Each number is 500 + 40 x the weight over its row's rms, rounded and kept within 0 to 999. Layers, rows and columns count from 0. Numbers have three digits each. The size before them is the row's rms in percent of the matrix's.

# layer 13 MLP up, 640x448, rms 0.017, rows 238-258, columns 224-447
095:493467547593485568483467459564540547442493534495521489507480549563492528459435533527530557449565473515513536509464457469572523538519496516589514514474475535566468527484529509449483445412467505508481473517438544530442523493505527511490498509452539492519525533510510496498486488522502429516482489508498504606535505506567547558464511501508531452532456481455463516504465577471499509488458465451575541485576501541552498373531520489490565396549419459541508485496447537592464532573468479518505462400521498527448499471423484528441506504512496489453532572458519493519517434529531433454474519457469532537510458459517501519475531469528552599543429535468484483448466419518500459520575
100:513532498499470468478532498554506475506519392519559493509542402490457587439547512539492492524535513512522485537509483477522460432510534481516466570475490508397451578483475446429555508564582508435491559448484559474495519458479475513473451487529485538484453470550485465442498446547517437515476494491554520528468533502498501502490499538493489518545492454503492506541479467534413457509477512492471505503483497392570533476492468513504503469481502501487543499458507518513503488474522547580552542462444479578473498532503480487448545494500492407462491502534452491510551523519486562560469503487501459481509574534521491501477504484533481542490517541494432561575582502438507544531482
102:489450444549535508554539448424440469472467475494537530499518505484489508473482598459512478465465513446519519441427404427533523551554500538493582425374482478510481530507503487493443495538530472512533539515481425462526549483566536467498535536435518516564513539478475534440556513574511522539508492468549595485526426479518434488428517490446511470513535473477472496507493484486473492526522523525474520536502500557497515516540411478472518561605501535488521429523458465527461420479528522476455570481459477408528520502515399493492577550444544484461426483520461483433494507436461526512547494473455538567443547472508497486475444422576455474502465438447533523538476512465498489512456
099:435473452561434500499432548526514478471471470591466452480525537474481490546566512504435490585579474465460441487464563479525471479505485558438534475478481430498470537504511516545508575562519550467488521520497542520519479524423512483518477537462504463517510550517582458538458467547519598485449470459553511473523428523441543526536423453515493515477478543553518401521501527501498520518452453488441421539593468534512500548496548464528501509432536515528517499497430439406520413446474519607491433395529515521469506531448505497465496456481556438523465487516502499482614472520523454450473529520520515493532507446412536463484496542509502472548463532487484497445456570517520485463515
102:561475577422516473569534555505504513512481553526443506480473525507432607559509511436476544488531598506578491421487507479487489554534519501539435499558482483477515546523562390467497505474420519479459496471477524448481516517485435536484509530491513477448534499499376544537402485542390559477546484486548495536476522553522512565567527480507470488477520408566479438515514451530528492457467552543511448536558487418460448564548531463466479513514527537524440471508530521468500495479503537597496519466517506540472523546576494507483521505475449441516524543448503470438562449564497510521502493559439513547497548472554455516548541479486506479472436551502494418476468579442489553540471
096:465539490484446482447553497527504437557574471483490464540469470443509531557478473568511442494481583470455544456539524551515468556516517513483425517506537456456517431481495544475522542489544499538482533490486512470543549465518516464503412538537493606542488548453463530503638525506510500463488478509557522493478472464487545467532475559501455466464558516482461458501538469519559465497522509404449499469535530459485554599441499516491493475419576526477501515431557512562494530488471494516534545440498479516549486534492467524544526494482506455524530493530527537486433452457437526470468462530527572498577511477456427490506526475441492543497558419460441462468470490498454510448490
097:535416586539488481507512531486480527542476485500530486556499526523542494507502500508445497557536532440461504452450523507496528471468586483420521521490452493507502527424468517513512474546454495519559464497533537491548517437509598530512471511558465475484491497471491452566451538493485476452509429523473487494561493451484527470513537500501503472502514512534533544488489442515465495455542483533560465451570438542465532514543517446532495556461505449575534481498462522465473561473472515495474477505521464500492500597549426468440495491492473544472512435471463550524515482459417463506544465524530497456514533467539503498460544604544531479470532479500536530521507436521557485468432
097:541479548529555499474544512556492567574503507473447514519553548388530528501538438534532411445521492452499477545459438425487459477502459473439461486530479477506486514517472498461463522507479517521452479512509543507551493449518408502543489558531509534507524501495528517540455546548451527469494463500516490493477480464509495536497481447535418498494539453485534463505476430557502500574495422502533422553493587478525499534545601474507451478468518459446540508445540527426455479532510353457497455615515532550496413478484402506525462470503514475499534534476518457536484497448466481469461470518461487522505538531563537525512511538481505543469470437456514482490527488470512553548515
096:501524576504528522532440486500479486451468533461460465468484559512406503504557532477523486530545520581535484567467481482509481530462496499500442529597529504457537472538475546492506484500531475505469418456496488432523480485593468499571518571530525524499520447505443529507578459525459478448469484432443437516469512536534432527492474530464525441501507575452484528530496510460502433418529524513479497514500436478447529493467517523517411549520524570523506518448476542509535497505495469542488518418485448512453481490567445548558521484544526524536482457518580514515479453473468498480540517483483506514442501463474530512475581500518512530468475487458512448501506523550445421557496
099:530530429480509554528530492437495475591501454481538487493500472512476498483498521506507464491471514591464506547487589581471518464420510443485489445507549416534460427556445549496521447474440465423576540497484463444407518509491537481579503464549512475510524477539459388560480482540500519523521486539492508433554424516482530593512579496506472544450591507503497439485549497513506515529492489428487501473448475513519486521450527460506480545482538537473481498547511475544432470544536489469497498559525499507520470535492501469505557534553483576446588512581460492397445496535496537537469528509566477413501443546527490483557498487496483404577470464480586477533522539512487463501496
098:484525433521453454470509518481494502522426480577473500435485474511458564571511558453470483468501372508496422535498469410454502537453502515480511551513477495517478496529548481519546454493463542539431480583449487465489496496475565475519559468489536520510498451543487443435534421517481514553570460488582507496534466624414530459547484414494540488480449441558506513502469476439548427518563462473482487464453498538532499524576561446479481540543423466490454452544487487497467477540523458511430490447447485526483466516547453548469506524505510503465396465451467489457535541481555565500519452515561507486526482487500528476458538463545445432502510493559474545504469552448508496463419
095:489548494456474492498518568448494424487513438542531504520514435555522532469441566426455469497461546485553575542414550566474432554517506494541546445525424495446487466558466489526532478534492543410424516516489454575483526532578595427494548491501484449465536585535552478492462510553515477504442462542518529478473587507561451554492496484457501481514486527513502388516537497513500529540465537554478470495474451485471505465469434506564506469519522508441514584488471481527502579511532446485450457533434490465520424527476489468412564526480469459425521504480502536507430438507479496425470464590553520516450429462530501493530478562467480536469483478492483556425435506496507480556524
089:475545492471509520502486466510481554550475436412462494501486469468458508562498508468485499469404536536462479498552472583521557423477521437460502506483454466426506508592505487488484532503476487651474363491412502521537474494456411504478521494504498394524523502496496527399463518482571473531517508488460486570506478470483436461591499467478505489519532519490523475506524615497510529498484531492505552474481530513508556519482515484469505506507517508452510450464486475508498478487431471550548510532514437459504511419511577514480471522548549486435447495515493511469476526497473590465509499544537548475427518527511457522505502482529522577551518485472544459484536566418477537526477
109:506461533488513525531457574531483539543477538416503505557490502479459531497550464521561459436513437569451588427559445469494491496446499457517474457495497519477565452384562503496492513517526512502551475567495547420469527494495429397515461455547478440529503505535459519574500436449488495531500499516519473476506455460452496559546535511430441453510551541507601498507578511469498550461502458511470479470470521490465572534578550482496472541480489506486526489468476493570492510465491446403535513504519465484580469520465512508412406538563429474469498464508466493466556455424552525493486484534348524532480561486500465530565527529501474502499491481426502464438500507454473493486471
103:422509532432543439555552520457485473456502521413571506451479465420496523504480397541494448579482552489494545514495426467502508532550482507518487496474585517525548543518494509541489489537605492473545540473540491447551511442415506432483513543527457496507488536527473526491484581490427499500518446498537478455464519535518500561510558573440520455525470548467427480437564479495479440487554516569506487503498493532375566519422539564478467489545510528507474475484465507519505520476474554481476468444488426469467423523482495505482458503432430501525447530501554548485491457482496510505496501491554497479463503553453482471494485514479435522469466533535516509571455523481483474412407
102:522503464511543538561454506491554540453549518545491436566484472511471446520505534459490556533540519513487484561511496503489579512580494492524493544521470432448447459595574487479480411478463460533480471487567451445446514539479472425468554558489557524454465535506522485494535428504520502439521504478491428476500561404410511566486457441547488540480559535469452527445508533417445480511491487499553481518580476572485471499470530488540515482531374476520518487531542488447536449527441493427470525447514513500536530516473491503540513489472495469509447524550493530440547453546522484481478529554535546496443456491432485451588503529455494511547465518536454488512517481467441539505555
099:554511572509526449461439515515575521543444477446469468440489564496480477492503533519544491539480564476518511498461504533478474457491508505521451519517503463410503543501474510476509503517535582534504452389551525560531513479553488522544523556467495483507498503481514570520462499478524534543478453535484489511527525564483404514580538560555513529521462482554537540548512531569585453395462582508485443530470542529559472432462471516473549478476459477524490519454381546518522500481478469502441549470525507578492508489474480451498552500526504467534528518551469515496557527490541459480462493469481487487476512531461525488499472532527493536477444448526437515571546463464500455477411
097:531415477442530555495518488527489480537442530499479512495523573500497529470472493501533424485505479484475567503487526483514499586496413444469543493519473523465518545507511467435489487579539554539501462547492473543588471447588510489491515538510484461514499573542445489499449435601501437543487534516504497529498453494552474546467491523474461499558438555510570534527535523531519457523404462491503485553486504562501476566448517451490437520517485551583537452457575473482514483474519509516464431516532442521487425485488545509513516498458458508493512483470480488504478413415518505503468511500506507514528568457489528533566539495510553484514495491484559512559464467518517489545454
097:496485541435499552510466494495546583513579520458456519545520479497500591473557465469442461533450441513476459532485431451542536443458465484493470509433496523455530482523467466519470503467517451482522475509472493545490502497541460477460552575544572495568513481448480556514461490521465453466556488503417482540538477413470476481492468524498537506474552450477568533465574545468482481600506449563472500521564510502531558452509446520474488580533515582533582470476499606453415564545572576488482565542556556478526454466581527500527535485510424504499522504493513533500462535517465495460474487530484561525556497549459527528460482506489462501510426424546463511595530512460447504491495
100:474528532499494430484471531548571541395479471513485492552520542466495511488433482516516502521533515462457513567542463526503482504474538527493538491533461483573468551454438436488571442545465567492443503496471539486565470433475518532466513479465483518450519577552562491430515517483524525518466513595452468562523515504453516543550489439483444501571541516538528434471473508512444488487518554508581422474449535546454512424407559462517449452525417558530458455532471471453535558494432543558523468448548486486482518538564477457390480439447505535463473483530496515462533574521524526464496484454486438469482503569447503527495494483530482475429546483503482504499483496517431509501427
104:456490484502450433498529523489519503583453480492457498485627465440545493388551495516491536516403527523483549475526502546497537493472486529435466486492492504489534494484473416530514562507451512490546531465507436486484511525517533492477440485559387519583504473492558453546544436495592494474523494526557518492531439546513445609455536503446510445467557550511499506526469531534495462482480535448434486437466462490523478579537470469503522442496537516540435576502460529502487516467500526534463517497544545565539431464549529522497502526524517425477545535515545491543498451476450501531516588440461534494523486576504496592527478514491541472428511505478488512514475479497595431460546
# layer 13 MLP down (transposed), 640x448, rms 0.0192, rows 238-258, columns 224-447
087:452555460561576483576518508520567540545497521548399481512455474486489453487553430455456465521476529504464527493469505431411484498477416462564532496485603456397516522490522449537452539461493497423509496464507471549423434595481457497464518507527426509468563532492551474475495479468438401477521475553423470478460554500515530494482487530486569512500542595497535535436511474508435523548447531551527470412433495566548511531507579401434535450523500522491490549499538577472445491450496460532464528493522471528455523536593485494468469529461491477496523521507503506505447486581498500534477524471466465513472461556485493526497448505449475539501528486472527493579560555497492524525455
102:415490470461445525468541521482529459556540535558528439465548527474496447490498537429487484610506506552484503475470579571564472504485483518400465472465520491538509475494481500543511488531493487483563493535476487495515531493601496552453413489497468516478441514485488498513449513451550535520505469532485516473496520494443432556562493511513470549506503685503532442492544509510522483533544514454480532433475468505518580486514483335459468511500499543500466530449502506513537495544463558487515543542497517490604481438515533529537560491551527486523457484512436572541501568497504519502539514482537485426447561523503440463454485505458541478524462492487521503491505457548502499421568
101:445487546485535421531479541530512521521570486510517427564508606486496488495512470453525440492552415471467483464509494530505527397493586515513527520576441483513432518563544510428504559530566432531498471550438501503481443501466594474515405556571455446442508554531413477484475518479506508505505535424521522443450486461543478497532512464577531452507488489433505450480529501426466472488547465518435566528594566500541436442446535529440487537530466544566506519484478425547486545497492516510466512489443406449527530488496397481499510547424470484422487539508561479519526470480468507540489507491444515475469503494572458428539476495561564528453507512519516468534536514502584460506464
093:501533518498517424555554497507444449533500430524472577531502516479515525503514387485516559526548501493493448502451470499574494502416552447503444450451533496478514534513516491474524526503512515527482377493516599545466503494521482507533501443447498520491518509472513504529487459542482448536508541461493557500452499550515476486514463512488550502553513540486449489479482498487526532517529464551500553528501515443425488470536501464542510523447467539485492507506470469551501496350505540449588473435502561452505550496513484483507520526521517510506438504471509472527490493470503564466529462499523484500495555603502486410483486507411498514482492526491484517533485470485535512475500
101:478429594508490482546488521529528593526538489510457453480562445449491543494465502460566504443506505521515530494553478525467480501494511512532552487481497476483501468510534522444493457562518521500554519501443506512445505570608531455464433501430456513530459522475494532480471561465505562519439579459529481420507447519555474536481492493459450506397548533444506473477480511488465507429600560508576494462490523485495482488439489462510527524506528475575439479510504486495468494517514490459532505434523501528400538535542531502462550456479436508523489486458495535504508533499533483486547453581488526550425460493510517450546500567610510496500572571534553544444483504550501511526527
099:505552519563490469461549509521532437527512470540443527486435373515437449519487468521477549490496541501478510470480483445526494482477484576428497522536511510494443467441542471547468629450447520454502442519497470495513435538461506462477523521542445526458500447488539507462509470494506539453431596580463554425492507528454503509498517554510447508557517559360459485491442544469466495485542482539503482513453547546452452519489519434547535422498480451500504426622520572497455546516540484542463540523480537530551538485444447410485571516501494489538460494533536424543474500480439540508498547500587550506478549472425480532494475440533505585516513551603447503415537490472560513516489
101:481479571445497487493531465551590500566484448545482569483471507574528480508487456470496492518433534544499466535540488527497486496488482543557401511582519549520568514544422456427460507514532566433484520522492434563483519430483530474519542522460513512536544469513530469538510551546444567444431515522516543490538480497499454536467569476483447517475491389494468490557529536521559530519486498550512489521498471412511509463461507586477498496478479473501528511624476554563513507462472543462560501509545473573471511512567507379497470476462466512482506511461439456445462471415466554499512573461422471486500529520480464518540462460514472507529521446489502517461565486465498435515452
091:419487545541454461511473521483565447559447505484453491516529539497477514460508457405476409526513506513489446533520565459615510500485468537520541547570534467517507451536564502519520529469477477490539480489519512544489450441525487488534507467488474532466453476495573415539491490494516421511498539533483516493454489514520536452521498464488469512456500472488513517505487571454528515594459504484413479502500461482437571526498558500598560549490499535569505491482573486568464459589517517537495505525551459471467521438408530523497473480576563504436563480460492496481505553406515484521472503537498512467515432503483513509549545504554532402425477539508524442516484514498432534534486
098:517514491486511510518553559491536497555514492492481479494562511554490539550466519560488555545462510434442437508540444500567517457538485505493443493499435459553455569506438407436445486516442574514502530501475498476524548518603476550428521555496497481395494496486444461495542485470497494575456484557536529558435455515534549564501518513554573506470566503470512472522487471519494498477455513504531606439582498475436495439423491491522523526518526480496512489526524514421525512518437459467535508472535495485523449467511522490511504526487483427485483551566534487480558531497518529507451409429486482505501496516461476489508552493465534493554487570520424501499440515494540507515532
100:504463451506466421461483520425511511546509437420481498452512418552525510465540525489531486483541469472486529502470503528499503586550516490536557512499422457473545491536385494505517501537593550584415479544472475476570493483458500537425483471437521510479503516450516513497462531461483546499527456523506536490470488477558509541511521494530510481499489543440408500481454404506499491518429472483473504485452503528436461479520472470511515489487458552440500432552495458537451520544448538515513485497431466514545504600491437549499505451464502487547503463520556505484473530540521444535484505513499463548553524493522505414523477514483603463484542467579486505571430442476512435442570
097:537487541465575505449497529507464495522427486462539444516527480508564521485525462505501486510458619496534485535503502621465500515537484484465508491579510426572463484508497477500488493500484514422462422527513493433483530522505539531512493494490520535544457482552507519545501526510525510523509496488556479493491494439460464541470527458450501480566533482455477552452486520517529544526445577486512487511460509527448515514514527519501532539489500597449484543490460504454454495535500533570488458482488489556466503483505508456471534482457492541497549531489546469555484591467528484426486489482561502448439567610532522445471512517486492471435506550548495541493567554573443538468580
100:533545516489503587477466554483496455546549517447516446446513573537501564497493488460439447511525396523459471467494507493492501451481565496515499531487428565474515481471497566464478490512514461501498447540530567503497517540471474519566489477500520494509541473542474496522462531488489455531526568524484539444460482463499513494436503532496455516506486362466482520513498580457491508526559429453537478522510504500500461492520481656461434569485476473504471468470489557486563478510527516418494477545522477496471482535478503463498579440492574519594515504495521506552516552534502517526494536462460482494484543490497493535494476440458476424562537500459513472514460530508604458519420
097:536401555515427461432514527481423433478468541553520486515554536487553482409514474513461536464604468494545489469517561465512452478486452564467480531490552527540504537467443450481547535483488489398526593558555567488450527511458510490541463524510495492458482543457417430526530531527429546502504417482531514429563551532411533492468488503461457513440498381490549523524531463429528537559486485556517482534514432561475470450457587627533477518414465518478520477554520573515436484488485527471449563490577541483492499548482446429430625496495485500525491550468538506534563493497459410521465506522447516513515493509520480498488491514559442452481504524481514468528509432498484478505524
096:484435517512455466518492519503488499526476507442522447513524550470497484507499465467479470428512445511490451474560502501279491575547548492504570471536477453482528503478537563532480496499540503497453475565491502498460515559520498472503542456532497463560517492517498487491495490419473498490447509516536509488555506545472519479527494455398500515488495696483516525523502497490402515511501489496459480486481445499392567549483530334522493553501567501471486518481493539550570491369428574494506520459553526455519460528484503500470464501549540537467519467515519505508524476503570450548527509504473519502547563486527479512521504580540514502502574500481553558478480414496494495543557
099:507481484516488471522431588507556449516482441508494489455470560548501576501526520498553600509506569515491580513531544491643458521509513553576492516534458503520474513525479433550475553503473544533510510554523530479451534529527517459533500409492508452494441495512531523511497426424546537503499510507451573511503565526485486433501534495501506470473402356475547478465504483554474466503500508513474529437534457461531514405498512598534535538485506518421517529459502522474474557544514541501522535460518512483517527503517454532485530489595580551458541498519459490484428525510465497449549510498513519529583487543511483473479452513559468527493504491531539493496487539510504503444451
099:535496423424468480391514532505465513525508531527524459557460422488494509503568447448590568457604553577565470486481425560452466469448474517440432461501545512529514563592500467495475546513553528457458518465481454446519470482468419553555522483459477473507518560580575509576513476496506492434506496541492541548535440506472472427494541449496517532474522455484585469570494536459447531400509455539515516519492501541474468502486552545514445554439472459491491554557464573488507600429470498516506522593451520522456475481455441493565497521428465473503501429499528504471550511462540511500445502533574481495562487463468472470540545529454532529552612562443489564513453490550527474530506
102:500513636464488481543525481453513566454486447458507501426514508470497471438468507478523538524489529488541475492551492494508539442477520490579523484510506445537541484457510552527489508477564457406460460604558566498491491506489565492488483483538531547513493461540580531530502421561496485438534517469466427509513516529516503423516533480533551537437509614473474503472493445496519456617533500573459522467461481570489546485494464404461471550418494470539513526459507544467496544514373525546423516438454472451505461416511573562546396537455433475443460455532466512480517463510536467482504517506464477489493580559549413499457458531581505485526511487516517509441499485589527482504502
097:462486509504510552571555475422580465444504548507508512441538509432502516515519410456453484492450538529514494480414536500521566538547457517455550472452412528554475441464498528555475455499512492489487532533545491560524548497530492543518546452508557508563514453523479523471475480546513518439455521493454557467466471470524501457470433486502491524532546536440487468445481467442437546524460490503565480529460468510474495527505476477472490508560553542520502506540546516494467468481463554495503569530507557478506541479467475501521391501499491448445524481430446538486448507520488525410562526525426459546488502519518502495500538465521482545483495495547476486528545485563530496502531
096:551529484497526467562499508477552537514473533460548453473473442515483515566500503504504445488446516529551440526473470457458517578434513508512494426530475481564536460496402509553511528475487502527525437520512485522570455522509527507465511559488484521493450523447517489467561482471446514511473504447456465481564529571480480471580556552528476533537555493573471482508492492502584531500443416535525524488482509453497539481539505496508482540533490523483560483585509522460513452476477517489488407496563544475501455492486487513451531510498469501457541357482521568498564550480536603555508555551521467491498521504534532486524431507470516510518429530544578497513545568406520456560571
096:490497493610529470580522511495451465518499504489513498503526476447425488506499478440554543546458430482533547485503447570396483483457391474498461469456447605496536541493523480470433487542480496490486461439466486549447561487497538531466459491500578511566500502458485512458479501482520495490547492533520500514437462512469444451520577557542574529475531491514583401465558478530561534591566472442408512563484470505501491464507445523483540489511467575542382547486559446493448460486499478484472561452483550452471550450494449554526483626533503502571519456530486521503527490477482518559480462508433564495564469476481414523461492505519429561515604487549486555492527482450505458461556
091:474464533497452517498462489443524496537446531512475471522570469444522566524535490478483489520498505492516514523479503540669495484506533518498577506516522438498538574531510542460525561480483504573435586519483426479451479515513538543423441542515486526451512517534521440504455483462567440521483420490491469403555514473535474536464486504477526655509502419574493454465576481495569459471452436441550494475517474572535524478495484576443550521523504525525539493522507538503521568548575498598481488496460463515507460505487491478495537529499463472460525490544554553506477510510509468501416533439474523541503478573491452440448474499525430510470484543440519513534528551548544457458491
# layer 13 MLP gate, 640x448, rms 0.017, rows 239-259, columns 224-447
112:450550473505525419482473530502406497529527612552506461527540463407516430508528516465466522529502522521440505477520526563480448483491503518462487396521508485562487456509477563584476469554469499457536520479515487504529537527495501504436491525539548478462492514498496465494519538483540565507537430537500479455528515523376477479483478506487464468516476492516569432473566520536540481497501488511444566501481535480462542510523460483463430538484567539496483541471494456439497496498392476471487465547528484508567464487527543443575519533577507549532481455480530493502479521485450503444469534561525458429464570505515474528426510506397390485482542491454543496500480454511529490475494
099:577520565487504563492518530576468519518501453512555443487508446494435525599576509532470493479531490553569464496500480450446453470527457440485591504490487483445548467481533527527506524465512516513531456552452534513547450484491454468527456492527471491495529526527509545513508544503473478532553552453550554522555449557440487431456481484558572486519459515477563485471447498484485481495445468520478427541416474491547428500543489525563500518423431489448483540565473440371530496511472464496478460546465488540482476551421502544532533428528455497524556424458537558533536546489538459567522571441443498491499537432466501476480508451477423483474512459486548568494484511558479559531513
100:527412475510499532479508528424478469497459531474534462470474475476491436582461537531492510560527430547423511449439529529514620535559471478576584507429499530428495507464523533583526510491549449457487458507532457560452493501484499487497458478510496539449551508501493520508540501537513498447491511450448499438531500426469498524507515518503495459458526488556546513464478496500409440472508524559543489531472525570410544548545451436437528549547508473496605465490570450438472544505479499439489547518480514525547512500495529467493454512483476497507485480488509588524480500460550478497482484543490455539435605502556579497516508475552552614501489527496504529464545496518564544492479
099:490467451491454477518488487546536558486449497373502507425512534421425431483488522438531447442519518520448520601509476543479480533472503471519485529505453488540387441463542541511491509533524500540466482470523486486514505539523531533576417420473466471464519533541494460527528471443508544526510514437408469469512502512479557487477570539498457473476533523499512519403469482481505453482462447492518499527505550530496502508449459452501498485481480560472471487529440525491482463459458555469486453524544513451486485502528485454425519527533525502429463497537538552568461463572518552485482479525462627489491500449549523509476497452506518477509506440515461518526528480497630504518443
102:455514567494436515573495470562484477503512452462509497529565544462392485507462529523449508493444474528497524506498526523474501454506468492542615428479481540561417495482429491459492475415444481477447497560514534538517513413506580517514450539512496586483552496436552511488497495531521471524541528453512500475535484470451607481509412507491559448478584544526522521499487520466520504487421476439476478586604425544515470610511482562568519468493541483536516479517500545544481531481486483535444525497545468530504519539531497454442506495496493516464429465523483477493439456447558453482495508486481534566517526549492475561531518518563532536490542429476500510519390529460500438488526
098:554473509483469483488534439524519519482478439458394542551444464464522527511551530419478528488525451543466579524510498518474498601488449550452446482494484508522462523533394523473476453480443567491495499464603502495502479481482485502524555519477435570488427391495618508544632559469489475535496506475519501492485488486491516477460512462515433413503511530538554497467539549475563545514485443476490491502470425486474466424531518534479521493530487558565482526474464479532493528464430508491463547473526523455451575411450541439508535496499436466468517508583472501443510473518493530422504506532483523561498495492539537507461455438451491514512514456428566535514500474523449472565544
101:509499542494471479551582509555480478531499532479541437541509461403459475493484468413397475481531437431526536514512483499482500463548510513445514516517509525451460512433500482456499482512469480432529503500445542474500586463488525526531531469498522448461490444551498501479504479467430516537495488472490417458546490502479602522485453467533501564465532456541451507497516491628444613375531549510536500500551449483462473527556500578508555572565518474490560462478605482516472399550512462579509531467499488530482451547470535497503512494473469515465402476456496448460527442554473481538508491509477481552485511564484568506475504501486444524457487522420518531476542439494494551542562
102:503476525392488493434484477489513441393446537448556515534482555528487462496515448621527519512460511481526505495511513466508491497469548483435599454535414495487464486539516437471569457497476513473513520440445583532511540446507548511465545455528530474542504533555539520426542548498531441536483520548456476483541516546506453434424535440474506494517482559487465503429462473532469533523465510480479458543515519557477560506580481551548488482577532442353479601456505566560393544510501468487537468538493500527519412557446530532524473496495476470543502605474499441463445486563486456423522484464537488474548512452486448484497419539551502420462488440488529543497465499556451534403578
100:529475495471424499450493526473438455490501549505517521561507379509453541518560483472517492544546469484473512513566450560471476478566518549494523474500475522522538489470543546558503529545543527529477483498480423480470546539501488479519471465515606525480487463463427504581486515464553500439508481463503487414439441460521527572481530549508401524455546490483534508478481520456488482428542532532512524499498537520458501507584539450537478546564509539457484457532594521541401481484526529498567475531523496434483477520464471498521518500521540484579464507588525551482462522498518480534478473574475463509550462529529532510506510554520556453518506564509458491503552493488487549482468
100:487486461438505473499471557522438531535503487523544582482582523491548523507491564453506575528489415537518464501528486465441471466512458494552434533534498519392476578476518509502508459537553509621568492499555566474477622487514492601524461453523477488549520474531491466484434470487441471539524500499505446437509501481469531521500484491500483578549475513539444461491554439521446445461514504496460444470513514551537476622448466502582411478491403534464451471486447466490541505447530489503497510550492576505444512467555526550540514454508533485476509498525489504503475493466472596463502442467551474542525543485480461591529432459535463515538468478546498583454503507497520544491436
097:464474533562493495503507497515523490469536536622529533484474543561482482528456520465548468474520551470393528403492548476491494522549513506484431497437523469503501471514436457512538519482490515492514557499420488484575478470522555504514406451493545500509464540495539534525481500520431477550485492530582539502524603475565514523512509470489494490529479445438456569491548508510545549516509454504471444578497433485518585461415494526520487484503510562498465454508498546589500471472511496521496551489529482569492506564474428527491455521503493537476478499504373556502500502513487525554367522547468396463543469466522484474489479470486486491492455463529456480551486503497553416548526
101:495505429432597494547468431570508533478538486486435509576445462543424531510512491496514475486440553554512517537484438548518482449505522446517471524501406512492544541600530538518513510472533524491498389495461487451579513489498402537487476547442541445536535506475514550458468509443598472502592599516438492519436473496526537406520470482432551518511443515465480504467513506497500518472492519437466529454486590458502528498498519486446493506560450497555530441446446532567514494482452464499497457503469479518566507410458573487493413590515481526455483476551501471470455482485527554568501497472553525510550535425465495619519523486497572596448465423491513549516424526453438475502436
100:532488444501519498525487477467434512488452483505573474446492500475570478525476497490435475570542489464496339528438527494460485495451447482553541535509464530551423546594481577510552454498436494473502491514509455543507530480540530531478494548505505503506496498481484457510520560479490512508443393470507505434567483529516539471459560455536480482473566458430510561588452451492511501482454545418584525507485462513434515489493450521499542522511522489510500503489507464469490532510520523435526468452507397454489513551488468507577496544452526504492508547459504501535498540552554437499494504541591480526503541523461501505464504537511448386461518520511494479504461466487511560439490
104:545402488483506535521480519497451520485477491471529469478483566432452510467515562490382532476469443469515509557534606468491445477463487521394443467492421444494500465553445454458511540513438568467529516492512462544512529491535493491525481513496529398466516542547490498516605535508555436421566473444491551434494471490461474455529466408481489502498486547475467547455571481485497442483540518580584501445495524538453504477471512464545545506524523525495467541490518440452616494485478526461519497461469452497510473544499468580505511510456534479509489475447478639452509549470539479506519521538557510510440495568498481487513497484446533497488545507501554468485490493590524521485589
099:476534478540495416446487558471579480465486532507514521511602551532474468473502491489510511577567506483475503492456511514489503497508509539447408531574550530441504492378517483552523550583440483445494505512482622514535467465513497513492528547499501578542513498486419512457469566468538500470584521454480482440532445490451427506501572539484526519471487511412494521474497500524543510481568458487507482553435501562460559515501516501490475484429549426512483483479539466565525448442554445544538533545561520481542528492421585521538527496584536491513480474425477433502515554515527529468557468501517517527480489469520485523563490470478585479532464465509440480483506485473494463505494
101:510523474554467501554517508475473529496538516474517428553477542490473447588590514502389585557531532511402481436520464528490485520495498473512508487489505557530525478470540565514461449562470455545451443472472484521481543487485508530521489460526451527438478513522491506533531520510504486480522478478503460493527490495527495465564518442461535536497499581442530528499543504511428504502505486477518461569492437530521445510495534479438550503529605571609480450571532476527466528481503489507494478538504535448544577520538482509509514523515514445547466426450537462486491510527584470468516485564493475511454540494513515503542485480465486476502518615496592507439491415545490523512499
101:565432559536545553524469487580433468460463476570449423468445517519483453500508498441528502460453566492599550459442427539483477548511516517535583488516468563459543517491493472540528469450546500490405527462500527478409564564538427522489492544545450527514496490497496456501502473521506476549481516459520549426521427480506473481486525435480561459580504468454499541507518470552417513449475464562482501516455536513512468466487518537517516476497444470470561486516496544490497458521532521511522560493446465544486470500474529495491418460545497550511480479545460557457523530403443515505505536467511480567484561459518462546583476500483480509482532469511545530485478443448514484514441
099:499581479508505530513560488507494485460476497575460585525499500560479461494453444530406561517519461429514476452458533500461488455552483527508561435542422466489523485483465542458420458441464557487458499468453495524469479519563572401458567481523472427521527487546530526467478483454526496530524513448523476471453498475539529537411536519534508453565465445435517536570517481476532484506488603490518472548542543536467475556525558473477469546459484522491484531540437456476493517502505563560526479546553437369515437459487485586499465530488435525505491547544566507493494447510479503482450549464521521458457505499463503520536612450519526461489455426506476549495487489501506500491591
097:489536465409518527458523466507458518442525468538480452493493455494523473580492553493478450541550542473562484465513529531516423502517502429527539442459564447543537498488480518406495513456544469435458517544563578466525486463496497453490562468530491559542509486471507551456512449495472469430480449456514435518461461573514540517445397440539429514542459492550448503501525471500473525574458467583576555499475546443496455564520435522491535478456470464500453502520548562482504519477481608508503519555466494574506476546540512487408457474544507474500562491523412496502539481489548481482490493407544450515509508473517567485518502503505486464536499514515456532464547588575477456499535
099:503548472504502546491474475478421497494499549507463482528496512460484438474517481487475499543504484506521566504560527543480428430547600486455509487486511456452471511456470528502521492545503500569530553537531458453453478494541485486426441530509424522450467507482530440543484492500565485526530527513536491484601434477522528595496435563416453546495467463497491433524574513504490499568498534468482496411493481489535529494512553465544514524544546515485503527561555467456409449457534490498488524559480485503528421495505504481449493533491519433508573547542460463471508507537475429465466492480488498480494477460451485540450506585447510483485559538479525540562503483492521504546469
097:529499505507508521432541533516506461489435487422497423569464511448524569513475548459419536478517467554546530510466515471458522495482400522531520530506490559495451549534500505489578477453502516553477466494491435538498491504512507493529414461515601463557509513502540535482502557459535477560548580469516477474491505475554562476555461509433471487501497414504545475467559496524522498514420465429536483531537526517480520532516513471580473512535507534535485501502510542475486513523501531450501519500503496544482521489538549535504511458535535499550492481558542488495533432473513478548510548494481491456526467500473420553579513428540499469411501545509562516528527479402479510525522